{
  "num_hidden_layers": 9,
  "hidden_size": 224,
  "num_attention_heads": 7,
  "num_key_value_heads": 7,
  "head_dim": 32,
  "intermediate_size": 896,
  "vocab_size": 1008,
  "hidden_act": "squared_relu",
  "norm": "layernorm",
  "norm_place": "pre",
  "norm_eps": 1e-06,
  "positions": "rope",
  "rope_theta": 10000.0,
  "rope_fraction": 0.75,
  "qk_norm": true,
  "attn_scale": 0.207,
  "bias": "none",
  "tie_word_embeddings": "early",
  "parallel_block": false,
  "extras": ["local attention windows", "capped logits"],
  "init": "normal",
  "init_std_qkv": 0.0386,
  "init_std_o": 0.0,
  "init_std_up": 0.0386,
  "init_std_down": 0.0,
  "optimizer": "muon_variant",
  "learning_rate": 0.0122,
  "lr_mult_o": 1.5,
  "beta1": 0.93,
  "lr_head": 0.0149,
  "warmup_steps": 0,
  "schedule": "wsd",
  "decay_fraction": 0.67,
  "decay_shape": "sqrt",
  "final_lr_fraction": 0.02,
  "batch_tokens": [32768, 65536],
  "max_seq_len": 1024,
  "doc_mask": true,
  "train_tokens": 230000000,
  "max_steps": 4732,
  "dataset": "wikipedia_en"
}
Each number is 500 + 40 x the weight over its row's rms, rounded and kept within 0 to 999. Layers, rows and columns count from 0. Numbers have three digits each. The size before them is the row's rms in percent of the matrix's.

# layer 6 MLP up, 896x224, rms 0.258, rows 775-806, columns 0-223
095:497459542463491514514474479446558427475473481516520469501508609539485469454581545479499554455482460500455488500483380499488488453576523497464553486459533559505465471522484563501469483493600455504495559421489486492487549480461459521474530467472480485455554527569470497574523539523465476555503546472508520495548532572545490452484504519480502493472468479503481514554475508501479500492562515568465561512461389589500523525566489512497467462494516490512553530489444500500518477431461476578514512497525450503463513477495522525449496553474484496441423400459603501490486505506491491467566524615514575559496483456434484459497442483516530548496528520449547494471573502548513459479585
105:432445520538499543520554506478489530466514434481501490462513532530577596491457421523490463501523498521489455460524392419492523471614505480505506482551524572492477511579506511483509503393425511521497449515481420486508454518507550523563494452435434487516454501490513534482509507466502426452469519586545437513574503486488541497476547435422512531581405495457574486475585438490451525494479501479499502488510495492522483522528478562454469502503446568544484465488527533548512510493514500501494454519527529446444480468462517519443482492528496513580519508530562480514495622544477499533512507561446516481517514496573544598567500473456491481535485530490528498525556483484499479505464
092:514430555558511474526494490503575547453483536489555505398485565510508431548478481498494491490539539460531587417470439457502599526494462501499540478539499485537510532494485462437552470477493479532492494582455521485439446542559539487499521432479484502510438501468548432451490480498419478559498469568461468545535483543509483514542456576477542540503473522500490506533557529404516454545502533479558496485528459551529559546491515478426458561530517469519492556504557458451563468552421518500469420529494510485527466463523505501545522478437537507525481567498463483468570460509517474488475484444530526472528527492511533404508524482505532545503492631544499551512491538454482455422474
090:493455467474532532546518538400446483440432497549514423540556468518502564375523496543517581512516561509473484513497509480503571467580544557439549483499546456519441474502536528448504504477518568539496540492492549516505540442494511479472484466504461533534511545449434551495529610434475563475465561556449553502455477461474533543476528519510499515535505491491493543536537459515492491467464521535529515550499494466524439566506440503504450557480442518450487536467478557495463493518568450482549506484480499541561542516502493433510505512470482552484549458497626470494377489499482511494521540523383528469497486468446523451500510539556451494495456451548533515508473494555510485536476
103:507511562497402455466507511485445539508489466492525478496448509499479587508492531507479539418591557552492511546499475480454489521531461482495469468439445574513522489506503542472460486494529506519482496457477575539461443544528438551515428498421580586500553549486510550619544477542517497558501483454495577490518447516563447541515573496530517511498509530456462547480481505439504525494580503503482479471448531511454489564469478532492453510450531521545498447480486545486537490449500444510510542481543499445504459470502465476447495488548403494490527518514528458506487540487529521524493464452489537484456582453477524533480468543634456516473490458422437538588447442514483570513508
098:493452558475471524503499483512527557548441486524556473425428457462449529482468518444561498559415473516493507600496490513469411500544566505506531547517497499511525440557574470551477548517546521497557462459531453518451497475433468487482529530426521477540607507488506486457521504485550425503506555493430417462495435449538411511460492562476474417577482480535552464517535504480502462535554534466529433525473485505551503520451535451552497541460538453566475433502504542514513468511546502526492408566489518562534479431528487448479468480509524535565524506470519559532452516459556432433526541543520497489512536478510510417553466520502463484518526510487487514485488511502487490423489
086:510480533476551493485454479465513452474563472581515571521507492470427479560495514511446521541524456464433421465463488557488376490566547472512535433548526515474504543498518460465476521489424508550436551473485529564430502483530439584402512515552437490505480527479577503492546484479428472547490490467477478509472535530504498403521509497470519477426573483560457535456488469455574525504511457456540461460530576477499498494480547495436511453553481489504529530461516471485486489585514479555566556473428529542506516456483483485493497449488543419473577460485501488512500526534442524483433481477579466419495463498475499459410560504487478510460521452534490506538524514512483523461484
106:494478542508529499437523528504589541474444491522495573547460455456470503537478541423451523606467510459534510498458499526544468506439502518533470485394441507499520542464480476441500517482545491490509517472500429517527497502524518420568504534519429502466471495509532521446476563560477426462469541416539509493524507456532509481449496509496500530537537452517505505456528488462483509602516518495510523560550473545480491477523538531469457536546515569410434555489560490517510487465439518456509517512554484483517460442444521553523432481484465525450526564471550469459406420522503491534503478572512478569523535470546458467462520555590508538434512503558587500447494448527589515472520
111:522453518458572539545476546508503554443433445518492480499467499546498472515533535507447517508501505524461454519493494512530428508480544494501554537468524411518481551582474533538475522536572469481499471573400559560555517534424469506483578515466510496507484522515483465505571464519469597498534479497489492514576462490463495542444567489454523487461443470523459509476450489497509577451527452474534454547445534485522488509470409457470464553450486500511439473584505529518537464433456571460510515428515492515456542556543504486528454510455432565510522456524478501539573586499545465518528471556508482400498534477539479431500495496560546578515482501449420439507490463520534503495492
093:431532447443501547454453446522519391566488515449549472486526486487509490474516486553512532438459518545484513463572497537502526465537550541457480489458507469503457499560496491486452458528500480533599482471537449557510505483527423538512542472512477505418496493549472466430531479497512491463576462523457492476488551576473487551577502553456550491453534476492548583446444487465476538482439451475477569434537501506544455489520496436448473491560427528556490586511503449588507539505511532501545508480461527552482517446478498454456495431506514481471494539493473447474537446574551534446522445487564391490489503527541563484480526522514527523504478509443549480585494550488504466506562
101:505550511510528534510530445490596449503550488518477439545496484502480460472472430532511529448546460422492461519510525539506433561506516510486489452503446439530488473508534533427502512530577468524552453448546436510525494532498469451458476447518576477507448432447463417554533521540530457469531491495528547537477577442449529506590500469529554519463451496465446518557488567580535491536471489511459549465468528557453475519498524439530430525537538416502550507499516454543480411492447551546554488491530507482488508483527527463533543518448516489517420461531530526533489462515546507435538531579529393457488490465462524476488497512505513513539425487494422485522528418437491502545544
110:497547499515551493494552528456460469504548476490545470565592405523544519566508472607525508491480464509574535496489435474466557430529500504528475440438511482526492453460529459628520514516571412485469492584520481479493467455483520551501463470521527516497526513546480521529505507521482419506505547421457486427512467438530557424500462540462519486456531498518525543497516530554477462522413464474475535539465484434544546538481462455512490488517497541529516463467553489484466440442403478556495498575543446487419518518516493469525526506433534549483462487516456505548551461514494430476484471514479484572462463492565470524457474524538456526585495474432454514569482515503517525504504
107:568453521543547560439495458614469518479462560470464495534549491522552505485553501541480498457512554479639522483413477537460496455570467502486533419473464472485567491505495500495552449512558514498469529487499476477455513513487445517589492533443554502427433476512515495512493484479458437420459488478482537505495531426501507509467536547474516510517458519504537565550518538487465457527500428563397503519563513481455496516529482439499505483526518419537469443461526532539494467524541496490513464500567478528502609577541543518515550538563543513496473522492479539508508522498469542474470475527518503422508545427548482508504456420490477501612456491553475445502459520503490484465451
106:420442456437539473393416504439503574518555516501525464536407479519503528534424542484498499504530483469538530488431535534494508460537531456486532435460484463433452552514557483537459475545547500537524471545524478538568468431486508605553507541500460534449481459531529450486431509561428549496507505470495510493521556486520495507527509455527529498432535443475526523489576493535506511511542499457590529444454443582489440495492482442520521516499533506550526468480538522463431496482465564571477524538496499544487502475486543494486523481472465506502463487596470546496544474509474524456586437504533495577493590468452450500437453467505478471513538446445529516568487532488550506501467
097:451492490532414468459463501564438572420483420488519403537485456476530498528498470465446568537450546493458502460573482568428561535554546489516463482517544477495450501460530475528474593448528498572509503472560579480553536457454467469511507527519493582506544545578471520506502486492579440507478443474514478436577509472465591474513513550466504531494483563517503505489535524505508525460541485472510454500460451476506487508487476502499535516509524487557524465557573537552501545549541527466420457408455454548430469565473472484523543489461511550494472456440523490481545508480502550455558447484515515520441513556505457529508509451491554537492516414522499500531538545466517514437525
094:539536578470458579492487534501500516501481548517487529522488485436444481544499499467489470497511479549572466497483561529550518401451425501469532471488466519479486505562563503469459504445531509489425512468447587481496549538462594482580390497561502519555538510477477493469490528501513503559460544514475494553447468454505482594453484530526521460594517494523549529565535489504486562514527524469569491501513547512515496529560497495472442465544502483446510573486470502546472570482517515487381534488498524523500580412446497437519469521508514502548516493508504523457400455465483518455422505480472517511453485474429517510437434503519422533468493556536546501550505536451483466530458
084:500556514541477523517554468443464435461559509424440468569503503531549476489470457501522426453452524454460492503457477537455523524446509501437463417464523522549539570516501472446460531489621490433455530584472507515527463600438516518538503444457490522479527512510519458536520546560527477531523516475446525487534482504474551454461457516507550474518528530506562517466448460491479493499517535507502428482479517501570489547417470471494504527610500483475455443570520473542477480525475494470505526535482481500441470468583509612508384548487531432521515543510531477422543485463506453512460458485511544450485437520513471537504516414491519511465444477506544502533483544517553561509504
103:503540512533440517473522490544507498448472459460531468593503497503520496460514444546491455497437542519474462564560423512475446557530475478506406473617483483516452514452525543548414476497509516495445486495460469519495492513494538529552513563591421459528504468475479471477501504533425532485520473557525494521501502507508562548534497509535471522428487398461505462549563566544460440551469548517570534486517535486453511533548524458473513500445463507565463567479508503453413518538530515503479560476523458520542459445446515522524535439560503499493457560482493529483483431513492510502425538428544524544435450503527463491568562493583492464458485461474523489482555536427533447529522
107:501469417486534555471512526504487487501489509511510434592530567519419498468495580533543421526446522529477524501497415555456623566556482493490433563465471561444536461530553419451485446477572552473551525564481464527525509405491518543536509534506491535534518505518511514460521533482500505517522445495508519527554489482585503504481510566478525554480519485518506468532473491561492574568495489429428522538572393571502506452487462393467481511517526438478532589480504463528509464442514531391468460482509483511523500418517471518481486466463476508441511492485493554487487465479543526499474546503460521472493508479535564487497489493541462482528556500460473513494562509518535520508537
109:532382436493474475529449581482485561504466492529580480500565464488415546444518434529550578452524491494571511554482518449470485537599456507498482508473439544502469464531441530495487538469504526548489481489500537505538457464507516501494464456506456449494521523476546517482547537482522547501452502545433475486575506488489505543465527534531504460524472466521503511504569471511463441416458543529497498468493475384509525582525462516494513457551468475486605541511513445470485548504507535542442523574438540478454475491461542507441513555502435483506567487401523519465522494517505532551560555576500421447556522485504516473538490531509433466442441451453487512488483547508505513484554
093:496439458526476468449496529551449565563477470471505477433520475444471495482473419538572459531504517482527499494514520478478555484489522548573561506524523597529504465404548474530501479557473477509540527455476581508555390491471569484509536474455498528467516544446600459505528496479495485507475477532493428540524504533544525474480532507534512531469522438455511481542576399515451541515545516548541478551459505488547456421450499476521461453536502515465550499546478523518448514518528517501474482465537497481583445511494501422515494398439513481505475454571495545486519487476469465532514526461554442495604525441533514487474500486478440490464578444492467574544536497509533566552474
101:542471450481514567465547481509441470483491454562519504473409481549491474490516435540495504492577504536436522496556479467516473472484513458533520503484465414501485489490575521493448448459540501473516487458477507484497497477538539509508564517483485562435569459492518482507529520503456475515554525520491564530479488510461462462492562509453604542495635512527482413455460483486424433523528478542465517481540572529527486462449473499464468583539504582535553508555438445438567542512559525479457498422520429474506493464535467579522463438492525480502510520506530500546522492493496474554486557517434505513545466524543499487424511450494530540552485586527458532563523478423562500476569
097:452555531505435531414480550522486507571485485509510478494501574513514493511506511535528505468525525526496458546437478501452513497538456474458423528532422495551497530522553482488559520516526500523408379614482434498557510512561485474508515462535450458461466432485522517478443531579473524542537473437512438538497557462526551504542489490550506460541550511463495539478502490499543454546454470530514441480450531537464492470409521539509485541449477475543461466387520480495545494531497495529514533469591528507508484495548527545455384522399549496488611483520477511482484456449462533589473546502527435444511477518456510457554486531502537465499506486497528523508535520464549489515510
096:496513462530550543524501498477546442448491463452500481464553419488522478516524509485440492516457544535425408459450455483444517611493516497569526422543492531493479513504491473554483498513451551487539480571486576426545443529510477476498523448457498482491543494499505542455488457448467433519471543451516543431540430463493457491513537458518509542544517494551524485508477476464539510572507462468433537495534457498542521532445446511474438502588463492471540550510518550590465480550543495488469464450471497480530461498464468559499525433435505500458533533464556498647461503449519491528464457530523506535491451494469507486535452575503418470499556575500545457541534519553558490525534
108:498452540504555524456531515464552549491478530438524606527457489505465519491457518426467471506551513577458492476461507527445538499473477431508502495554431477488466578455492433534463471515460541587533461511469464522518561461499465518539522510495481587507553490471560536553468561469500538468469436538478469544530495405560444557463431506518528461548515532457504500591515442464455495490458456536562501462505497563470579557529458491552467493480495437494450439495513457505573543531440474487504541552515453523521408465518469458521476548504447545492475488501442526498468529437458514491509481492471501550503582529453561434462494524546537511511565443529424493570527451492502484496505
100:545510568442429411469479463511501492535498488556454585493576418500552540447531423507499489435460554464477493441539473451514495413475463544514544485541472555490540502550408532480447550469511463544493490540466524502507491456430412503459537499562499531485476521471414512480540491467448596541488581494508469500512502439553524552511496462471476511494515401516546545529529479479522470527457567515454435442479562483460494496488548449548528478528501524502551515424493545467482560474503489508480508408495481518511446511558522492572509474489547486433429467523476543495501457532517511463541508475570512468513533527532437479522498557565564470544552473513474446486502536457546511495536
097:482405503512474522515493532537516545513445506470495432495539517505491568462556534553487476521466574522532483438439497490501483480555517439461547519503460498510485554502481538453479470481533556460498514454510450572476480421433470498507476494425519509552526494513470545523486455582484437522434469458454457442499467493414448549428459533493558436521530518554576473522615471486497450522512472478455482477532486523524481513419530515531529566564516461437555513524504443518513474458561556507568446419523534451488512447474518475509475515486488445539534483483440463421566490503498514482527484563501536514413492517480500494498556532474525461573480480463425586593514502501449450517516
089:456397528550575492498524534471555526491467428521474482474413540519487534494469524549522440523500499515515576541506526458511510461474468481498439486490582552573449564509576527528510461492407457506559487491549483489505458520468525483612490505522472458511512464541563450490464486477444503503524446445491455436503515522509468478544569569539589478471539468482498446507475530529518532538512491513497519539514500491518525486509554497509551533589483521487514530502541561440473480492533556559514526411524401416499496475501493509464495511474515489479459587487512509646518453482510584469448481562481438516475473468513528473404466436511489491492497499458525488486503501446454567473475
096:497475531530507459498529444468462476510586492514508477542498473584524489464529541499494481504526510528518425484526496562461560485463542571473508470447505480525497434495484644529471454539438477488507472534488430504511509468535465495470467516486515494540571548512451493459430422552442516473550532479558546499546534516516556559489467475465546467558470490510439477532460519464523557522555529458470566529541475504504511580473487528482471423487445491511455558476460531479488394523511523501547477509492550487545468451468500515575485549396412430458447555426498515528495470487479532497527487555461513551476484481567504449461466490464530509563477504480491466560615454420511528490508
104:494450501549543442507507571541529587449503414539527506493473582574527497464517448504491434458424531517541435449581484496512453485513551547508510501535532490492464363461484583439393551475507545497452461491557511511466458458480509516475463472451527467457479572529493481461453496510469518472562570510514487491581496517489516438499507503476506473526480495511422472470435497514472495520534500548450510501454494437499472541505462471468491483521516555459522459423504448444482551496496541515535544513466574541427480558556614491474553503523512512465488530543528563470447461579484462491553514507545525486516559502462491519475488535501533437508507463573554504517460492462564525485546
094:575473448464558528460533451470513399536455466509546456465489475530426491485538543447473456529457530528464463514486473564525487505444520581474447451454470490528475504485479533454533513492499551541529521534594525508567578488459449503529585455479603486555482517489424520481525557495431491529497505457488481482535522454488514520473539504463461524524533534404473426551445500565513507521549480540589485487525461467420530573574472504492544461546524497417539570484509464570563505538520528524472480540533520455449577542489501576530477533533522475461508458558547476493442479493509494492471531430533519460503522541515472498539537492570522508480529569512553522464491463459456500505453
097:526525527551568531457482484514500580470589519459489499507510523493484485458436441472472489496499466495465519480517513503510584510561491546448537465507479460518517539455465521541557530505473457561538462562489541527565469431520530466575540574513427453395468445538432533502568512447496514545504470508531468479471532562459461449481522526416565561514433466439476545572514491433471524525533451428484545493515525478500466472467542502430483439451522487469525551482561476462582537551497497529375519486462467481478549441547458450484560556554447475534504494516502542459532516548437494504471480553517502470501504499459538546505477488539468536486448415512468460504450514469504537535532
# layer 6 MLP down (transposed), 896x224, rms 0.0642, rows 775-805, columns 0-223
100:525539442433461403502494538535471563498534510460551466459460440479573475513470493456507475437497461589484449475525482492510490542464505486512476512468529530492525469457500493485540491533458546420515485477498505492505449485431535527440504541514555492545456538519508536499466509414496604519508490562601492521541507460493569420459459552491552537464558524453521499597504524471454572491483483569580533464491525535560444507498473491401491478463508524532579452465475582478522546509546474470566539445482517540583539485507474447460509541486489529489576478555465544534511501517530505466533392527521517507486504499493484464491512412468497491485479530549441464425509558489440539505497
102:483581481494514469498452492563550497494471463524560449495452484551535394510525427490465497489496517523516511567557430427516493441528528465420561503479473578478566526482512504505528475487492445482470462436507455485438496549538567501562501493396485511481490516456476519531519558456453511526447507412487546524499517472469548499438565513502523536557510516544491514472533413432451495445537491550591528460522479462484536505516472528481455471531539457480430493491507471571500459492540432534534551542488540498563462548490505511541454515511531452608494553555459428422526536492445511515521497461530541491511534592465502498403499468486482474574488502525546504497533497512571507470513
095:492525462457391453521507496531477524512527552532503541573483511527521484514438436429442477471439483562491471547552523435551529480549412497491506551459488556478468461536455486565536510525461494574455536485575505517468519461497541509537427524527441540533498575464507463560507452478568469500509543552453551470523551510481536475485489419516452462504452527443487520558487477502517512455446518518480492529480518473575509408516475457524534493470521465525501464487503509510490592505433470519485535569488467515504483501543527547522432461506477489437503460470499496486569486510521440561662510479497567429507494499482547466582462388480503461542533478522501505521502457524508518559494
097:518543438485482516558508605485454433458454519490484492529513506539506506515506554480476475566412464499498579516446439532606566449459531480485562514504459465542517559519508484511526550426461426549502490524488522474497447489466563445465545537476490514465508489515478423489482517404452474499473535472550526544437557473514489497503532477546486482537486464494576504497502520476485460566508492531538476468579504490617542482525460474537520511544543482439499499474529435446454496471540527513525543459483457445467452544470559535459430472532457484490514497487512445586451453511500503562584510490578491477503474559539512522435465510478439499530522462549437534533411520485539573512455
104:457499527549541507498487480485480563496490402466426493524447493546489430387558562433518491523478521498451532502499559520485510503522560489543527575582471472519494472479472535476492512525535468586494510502493554468446477507506508525524488507482453515510498453553470482483495488518467569536460506440424571546536433555488388498457482527554478523412546457494519485509461568504508521530467525471492516398478595487564544545486488527491515418530492538551461387458556445446473503456498507528548482506519471466485481506490433461486534553451472458458450509559469547543559545533477542522436459485515582507496537540447506471471514516497450517519563516512567551521463503491491539506450
105:468487539549394545404518540472588441549561576513496477495534443513408500492523535467533437534415437527519512571455508418471494472507434475463521586506527533480504472417452474508456480462534532509499463469536497528541525516488568468471536469452466530583523502493492565511477483472487506471511449555459497461503463518529460473510455528514546510473556503472565452485431452445535497509462483473518453497559484516488511452508524559421538517446547513589556489516505449508504477533553570560539530516491499601523458483491480532465517534496513539485540501508524521532470466490542437474583522533432450549557509428480510466504534470519485463550504437429531491497461515566506458526532
088:525435588527513450569508483531490518502527502474533536533444520546557490528503474471504491446505561515514539477424575558482496504451484507489476538523496526549450477559477482542505510560500536419409467471552503537556477411535541508440494481533496478541537472537555525535526534426442458459487540441490482432475487546581519477578499521526492432510468474530545535457523516462466437531478499452588467476399504425443544473535467492515477516510450556520443539514522536467516460496563438410562498502476524535497473482546459529581547488410530490508462490554458514495440495487469483541600491450549480439507544480486481574463456501446516512430505495514507463550489508523531510505461
103:446554469563567498523505548493530577515549445505511453436484515511524500483484487418535526519560478457495490485548522416472485511575505483497528504437498430485525507499479535481501525501512533476474470479444425520524479540540530464490497464495498464504549420468505479486453492590545547555505494578486472465534544489508483454489487549473524510495510509477448506437517471417461552518547525496507557524502459520492501504511481536448528519466558492554488484553460482433496508490539545445501424486486424428543442415565488568511504483582530430507539526440503611548508446489537530474463470603559541522503494538484471538575470467510501454495608454477517496439562429482420475464486
105:491479400490421560471487479448531499530456467505459443494460586497507481484533522505515493493465555472416482498560493567469448413454551453470513521447528485497474529517465489482550542460473467518548466502560536441494532508515466507505579442577470527520504463499486591552523508590465535422517459517541512485583439505427470542523475513496461467529571600503459558453488464479497532527479397535498472559471473510583480525532517571477474551490490487469510475552521557525495442492506457537502527504532506521503493540507557475488472530511512513541440478552587531536425495510512499509498445570455528530438465577491512471427449565539479483498466536544477480521439507508469430470477
098:456524438503448485413471444529442474550450493492440450488480538470466543519487486465503454557458451529598462501505476530508556453455479483556460522570469526518508502563466490496402494504480499582565536501538450445490424508490451439484480483412482576502544490542470541439474547540440485569538480514485508536513482516470455570587505527458559492534457515496498464485557468493502439512468482491541464512556480445569468466492546577495467517546477500557487494571539450580532461453508457494471499482478534481462526529546514528494480498475493522576470520511446448472588469521531544500503505547551521553532465559468512532546475485477568534464531521444420510608534478503506451518478
102:505476539459506508427531449525538527473521472557483512446488526452421472502435502553436555424524489497540522460508491556560447498481484509495459494462515507452472501515476476487496472522472494500478467376479528501510496573569515452511539547535525503491516508542521514523578503511481451484531451491568441576434483516476519527453503550556462488394461458524460509456488457588555500490549526438567479509520517504493490481554553503485528575524473452516483517556561545541524461463496515522532520543519426505494487522455492531449474576525535466507451476484505463398548614514545535489543598596452430456529511481452471493418505503512505550462516480530476568462542470522471447527477
104:536539482481505458541473518445573448479503510525530534536459505571466498421533515528525467487426491397548475452477490465516407391447500505489553497482498455561526531404466533537458471474531463584491499499465441509547505450472489543535463487468504428478470529541472526531514472466477509521528525542497443479558507511526490510517473487460498497480520494458507502466544539495590447533446539549482500511501525557474514539461492489542489501543565563487503459499475513492559458460522534550533470553531489470549433496439483487545533506420559522414492489540475446586542470557463431558552486525486567494444478551561545456445512635452567510475459542513465490526521531458472482491490
102:457406530541472473460535493515468525478436473451469519457548505517482426449501451463512503476550544492578453559578537507520474461512451540488494509505500520495532569440514443473538483520501557431457554454495515522537521497544429423459546480521536503479433523417503522488544500487494451438465531494485528559460528515464447532506598479566555602555490537505512533485474568461551542477488471487492482462421516522486580492481464546410500477521520548471474528454461517481503560458569493491526511501491563512485514559398532496506489544510519515536533542540523506525457553478509445484381531465510552474500441469513507495459487520493531595512422500499469409483543511476517513567502
101:494438533508491432509530501482407486493465500497494547583462515484558481513417513440539552528499577499557440513532544535456533522535534518483444593480549475496505548421544471474549485461516573544534491510518430510543481554475499514481451413523521496574482477480530490566496509497484483517441488532488466523537544517497481464539503561468489499494517466535502483518530520542450510453499529531459490456477503567527452550536467538456489456518506480436505516449501549461448494480506515503513426433499506460431523511574539571577509544526407544399559443451491555493522504415503537475459511524404497485525486447522500521457463516462518438433469431483532500498582557547460578519462
098:532588485474563482480474421521524505467524472530550543457428514510476456459560443489548449504503475489485485493547414523533565499499496437512535508452500501478466497503544479544491457475515528530527515446518531509465508467476479561474531509511465477477559516382505524556551501555532479579489519531401470449572535448518491427530549566439440536480546537511580441509521505482554522516492562408451465516506484499479519468539485479558506542463454458572528539476450486445542505478468507489518479561474479514556464536474531528470534435473532493545507525499529569539503466503538512569461427501517525464527455371490458470458603421512514496541566455505486500472512456496450499460464
092:598453515490527518432533503471526426535461536506500503538540508463491449549562482519456600570476536512513518497468499502544500488450480467492515493480471529489486482495543505465516500475522453483535549457543566445438486484489526467496472491499485485567560561486452509483514523589510516543541508403472457482467487521466436488443589533439533533407478495449518497515489472497483445513538503503516467479432493466483528444531485454494516495431503434497498482451559516568428548510470445543469471514441503556506557554453481474483430502538556548495566489526433554540524553537477471475387532473542447510496583513509568513613517533535508486514464475535426477494585471507555531460449
090:501547494392478439559476454468459436483483543498522513469498500517483479453489509439496526561498496502461488458540468490490492518439465484496497517522486562470450473526481476504466486498472429548475508439568470564437496471545542477518459548465491470481518490477485496501500466511524513441532476558575549545502551502493459463516424558468453546525531448490609432531482562543496510532472498483560546517565499438475497518525504532453486534436525523520502554505480515512483548514480465515487551469518518533560553472401472483509582496495522469448466464563509470527484560470494528479681519521498537544531535523511503455489485528503448518504451493531547495438330525584447501505512
104:452502577516566487347544545461491510502497492501575485464546508513556482515482508502589529477564562465486477431495492488459458527439498555578567557502525501482507492537504475522502485545463530542488441535511547444509527458501506531462406482565545533543483477513474523476463432564505488453519527491477513556513524434470555496480553481427415443541526494560515434469464510518452508548487536479489484525481521503447546533516499441505560526477433519515511435478564454510542534471507451473518538541534451491428461442512483481506461449508484537504481528446490539504481404450452474468460519514424562504487545520580459496576500538552499557470475431560470527511551485535506454526548
104:516442473561527489460499561546530498513406504459490517485548493540531498480500506488541585443544480491488475489612554488452477532454527489553529551489471531502498501506546555521524502498512520497602466560487523458522537468458486531526448518517526439553419517516517504433550521470547449538483454520472453453505499572480548541499543460457520472459525498426412528506499556480437527570450503560516485442528525463518540457505498502513562532556533510454391461429570477573591487434455423531514548463507519492552496465468463439443439515554482520497456498428531531487488471479544455534442460487519458529500459533511525538486439573501484429509506481432469532518488465440514528492519
103:532492452590455524566456574521495422522537485479486511491531470486515525467540517434479545470494409503489527476490502529540539444588477474533520492464520499427444477448461519474485469490462553541498397494501510454549526512525445523512384515521500525496419542468491496531508522439560489500510452515507465484520476483536518490466453528452547396483477471436563489494492473541476377461533507524527498482544546533467456522509508552394482489495486469532523571544517591558435553531532508528537542521471538525577469455553474573462505489534447542513547409505511473486498442574497550552554520553514506453447496475516503520561528521503468538441458469461488507463550501474487474510537
103:496493504483545442500496472551475453464494435485482513423540529532513596444520504536514459504563491530539451520513489456445489496511546446500500545557496518478527510536464606554548542550505428494512487529466493433472529523477493490557499514512487531412512526479401469541514514362460440483497532533454422547538457476434507416498422570580545446524479466559469529509484500414511525486506458443546526491473519478474518535521465510417458431546571470502532547542481463578506500514482558536535529543554533523497463545492432503458443510500464534439446542510530522434449512519509521507534528481473548481478434524570464448521488540500512541551548490532506501510446524519464508530528
099:471452452489474454509553527473490486536509502503530449446466524522543500522565472457488546537496566404532542548501446428576422502567487493506487455430526537530518481458516475513482502478547478473483465550551476503474537468543507548503508529527477550489511484448546581566509515463474478448558438578485495463528568600488561460464551474551475464517483520477410477545475475550507522531476470494489529453467511475471540550515534486540493461467499496557497520438448501600456493491480526438520515481516534429484493500583517555513550396484454529486493501411466492523522487476471406457558432494500460464466564477531482438439471483531494490583515499497538481539519523434540556476589
098:544582452441464543579488516538540512501460526475496536468441519440557491506413550496520499487491472493492451524470522480427457551498511591495535485520515487571533497533518513453530524450531521548421524431474494493491593467517541460530518476492473479540561454465516488497503530544532418559463563496439518455448574489504471526466558519462540509502514518549529534439473533501467434513531502492539431546527466479468537507499468528440558404503521464472528431502513479476526518555511500494464531402564521495590485537542500509500489530541502539516462478558512525516545533529482475441425534477593497546509555462511507507498457370475560483534432466527464469439476477440465468448467
100:503444556483542485496552468415520458561436483519534460454482508585502594488434453517496495495563518507473476518446534444551520582533494402471470555485489486480523509494524509461509474518485507508521587475544465532500513543446490526460481463527497498474534496481473455549532467463481475441497498548500522479510577529563509494418510421509416504510486481526526490503510477466533525506533515509528458529443482492505627454476443465539487450472574474509505611495465585469534489461535527562482415477541507510578500522552527451547540512501468477547494518448519554560521459481460476543496486557408477393489503501498462400484494492463498507578463468505483511482508554472562511464553
105:493508446525474571466510479541531570462521503504571492498432454476530453536526499452448470507434492532476563520466612455481513507520528541522447454476502521483534517416471485466518438557500462409508520490532453527540559541531487473549550502558480551482462520454497472478477513578553504510505494472524473500525572496514457493540513488494562504466481524494536536568492522434421513462473527493537444503526546533480512457552533503442460439484525483516561484477486425450478458404445523421486587533496510551496490498524479545494489450539491558575528489506408549506467441518565487504549540517492489456553419454445497475488526555505454461530443454511571531543556486545504448432586
099:533501483442523535569528493429467468497455503532525473461400440504442492470532495457482464439487515531592506529474424472496528465549422495504495556475501498513500519480515539484491501451550501476539504560523501466463501481463524476537524524483543559432503562554502445555481419436478580553532592424462494474531534554466462514519529530507462494460514484637541531453506445458500566448451552495388433536498529473452479510394487458474476537584508537525482532530544522543510552472542535486503469451508521461459543488525532512513457492482564486519510513488490510543530501516479466443586517497501491509487518567472580503546554444490558463524423465460506430475520506510480513530487
100:456460484507488448509429522521653546504514565472539458452574504523506527495476462459499542493462499450577469454406523432532488473494585548505500511442504515518474499551516489512501556489515524492478521557477542507557438525503504472487478479544534411487470485449505485459529461495524483541516545518582476469591506478557553500514422521444577483545463493427517482508526532514562481523444475461465530542525501452513501512508411493510529458503500573489462489505531499545507567435512529513523513501446502515533504467501514512482526462487556475542500461590500534514498411438444529467530439516514530478496523502406488499461510456558524503531428429527490545517341490500464522489499
098:512513529541481495483499478541419429432512482510531427444479490463456507451527503444506477484467440456557548482523476513444494454506512616544524428510446486447483476450546523477515557492496582495505453468478572446598524508574490553462553480500502546540513443452492576532540547495507491487506504561492473526525525416481527535482467548603460458463513504509566445513500487506528562452538471496546569421537456553537436478481482550497512533590457442466458529533527525546492453500482461563519481535455517502520493417495487494527463502513486437503536531519450424531561543531477494519523443509526496574489521492565514485534480487522472443472538538521487435497424554504518409518507
103:570479462521470515532495528548467437516595452469483522526493413446574447576458444571469475551439537522423497466498417511468540451458492489509417465498477440519434461483564560510521450488520514536502539569511524462503474490463487555486500565475515462537490488438468441495529499559514538429455461527449515479538500494573524446570461450472511515517533550548503471486482522535444529537500543545432533489539496459483421582485523485410441571523555498481494558580522449512522516496522489538545517536468603538524480477530536515473450512519482526474498447502520464507459519527456500488496520545523495528509501511476442459481467498553568539475518541499491522492528395470530544410504
099:553524522547475466485527535529480533442590564557436451480472557514477522438490535484426507490475479506569473452506493485580507531508512528495461534434497468516462489528465486533392476462504583504548531470501375498493460463483527505428531462547465544515571482508489489404494498506482484501478518423574570499577443502501438462496468419530471555524439446510542491493408554467482548458540473495574559471483464460526463534507463483499484478440487534508540468477502429515437522603508467471482533566489501505521509503460507551528550470569553510470493485510506546579548515516514516533491528551598527470514527473469517477488473449507497525489447472427462497591504499516483517508485
099:508478443510455530648466525563495553505532472452496536481474527472508458518480469433531534515484554458498482514486534441524474506446473480541506507516497482506505498508508564458553487560491479471536469534518481489505498482487506436515569534484508490506484531473503533566511450194541523504512523510477495479480516454500507534538489537462537510540518499491348518511503551474508421495474517489509503500447546539520512485453520465501517541477488444484498494479473555432551462509514476515495434532511567508501488500537491526513514462505514532497488491503443516435514480448566539505513574490492477506506543536462511494524528509476475510553563566474539489479415489482520533471507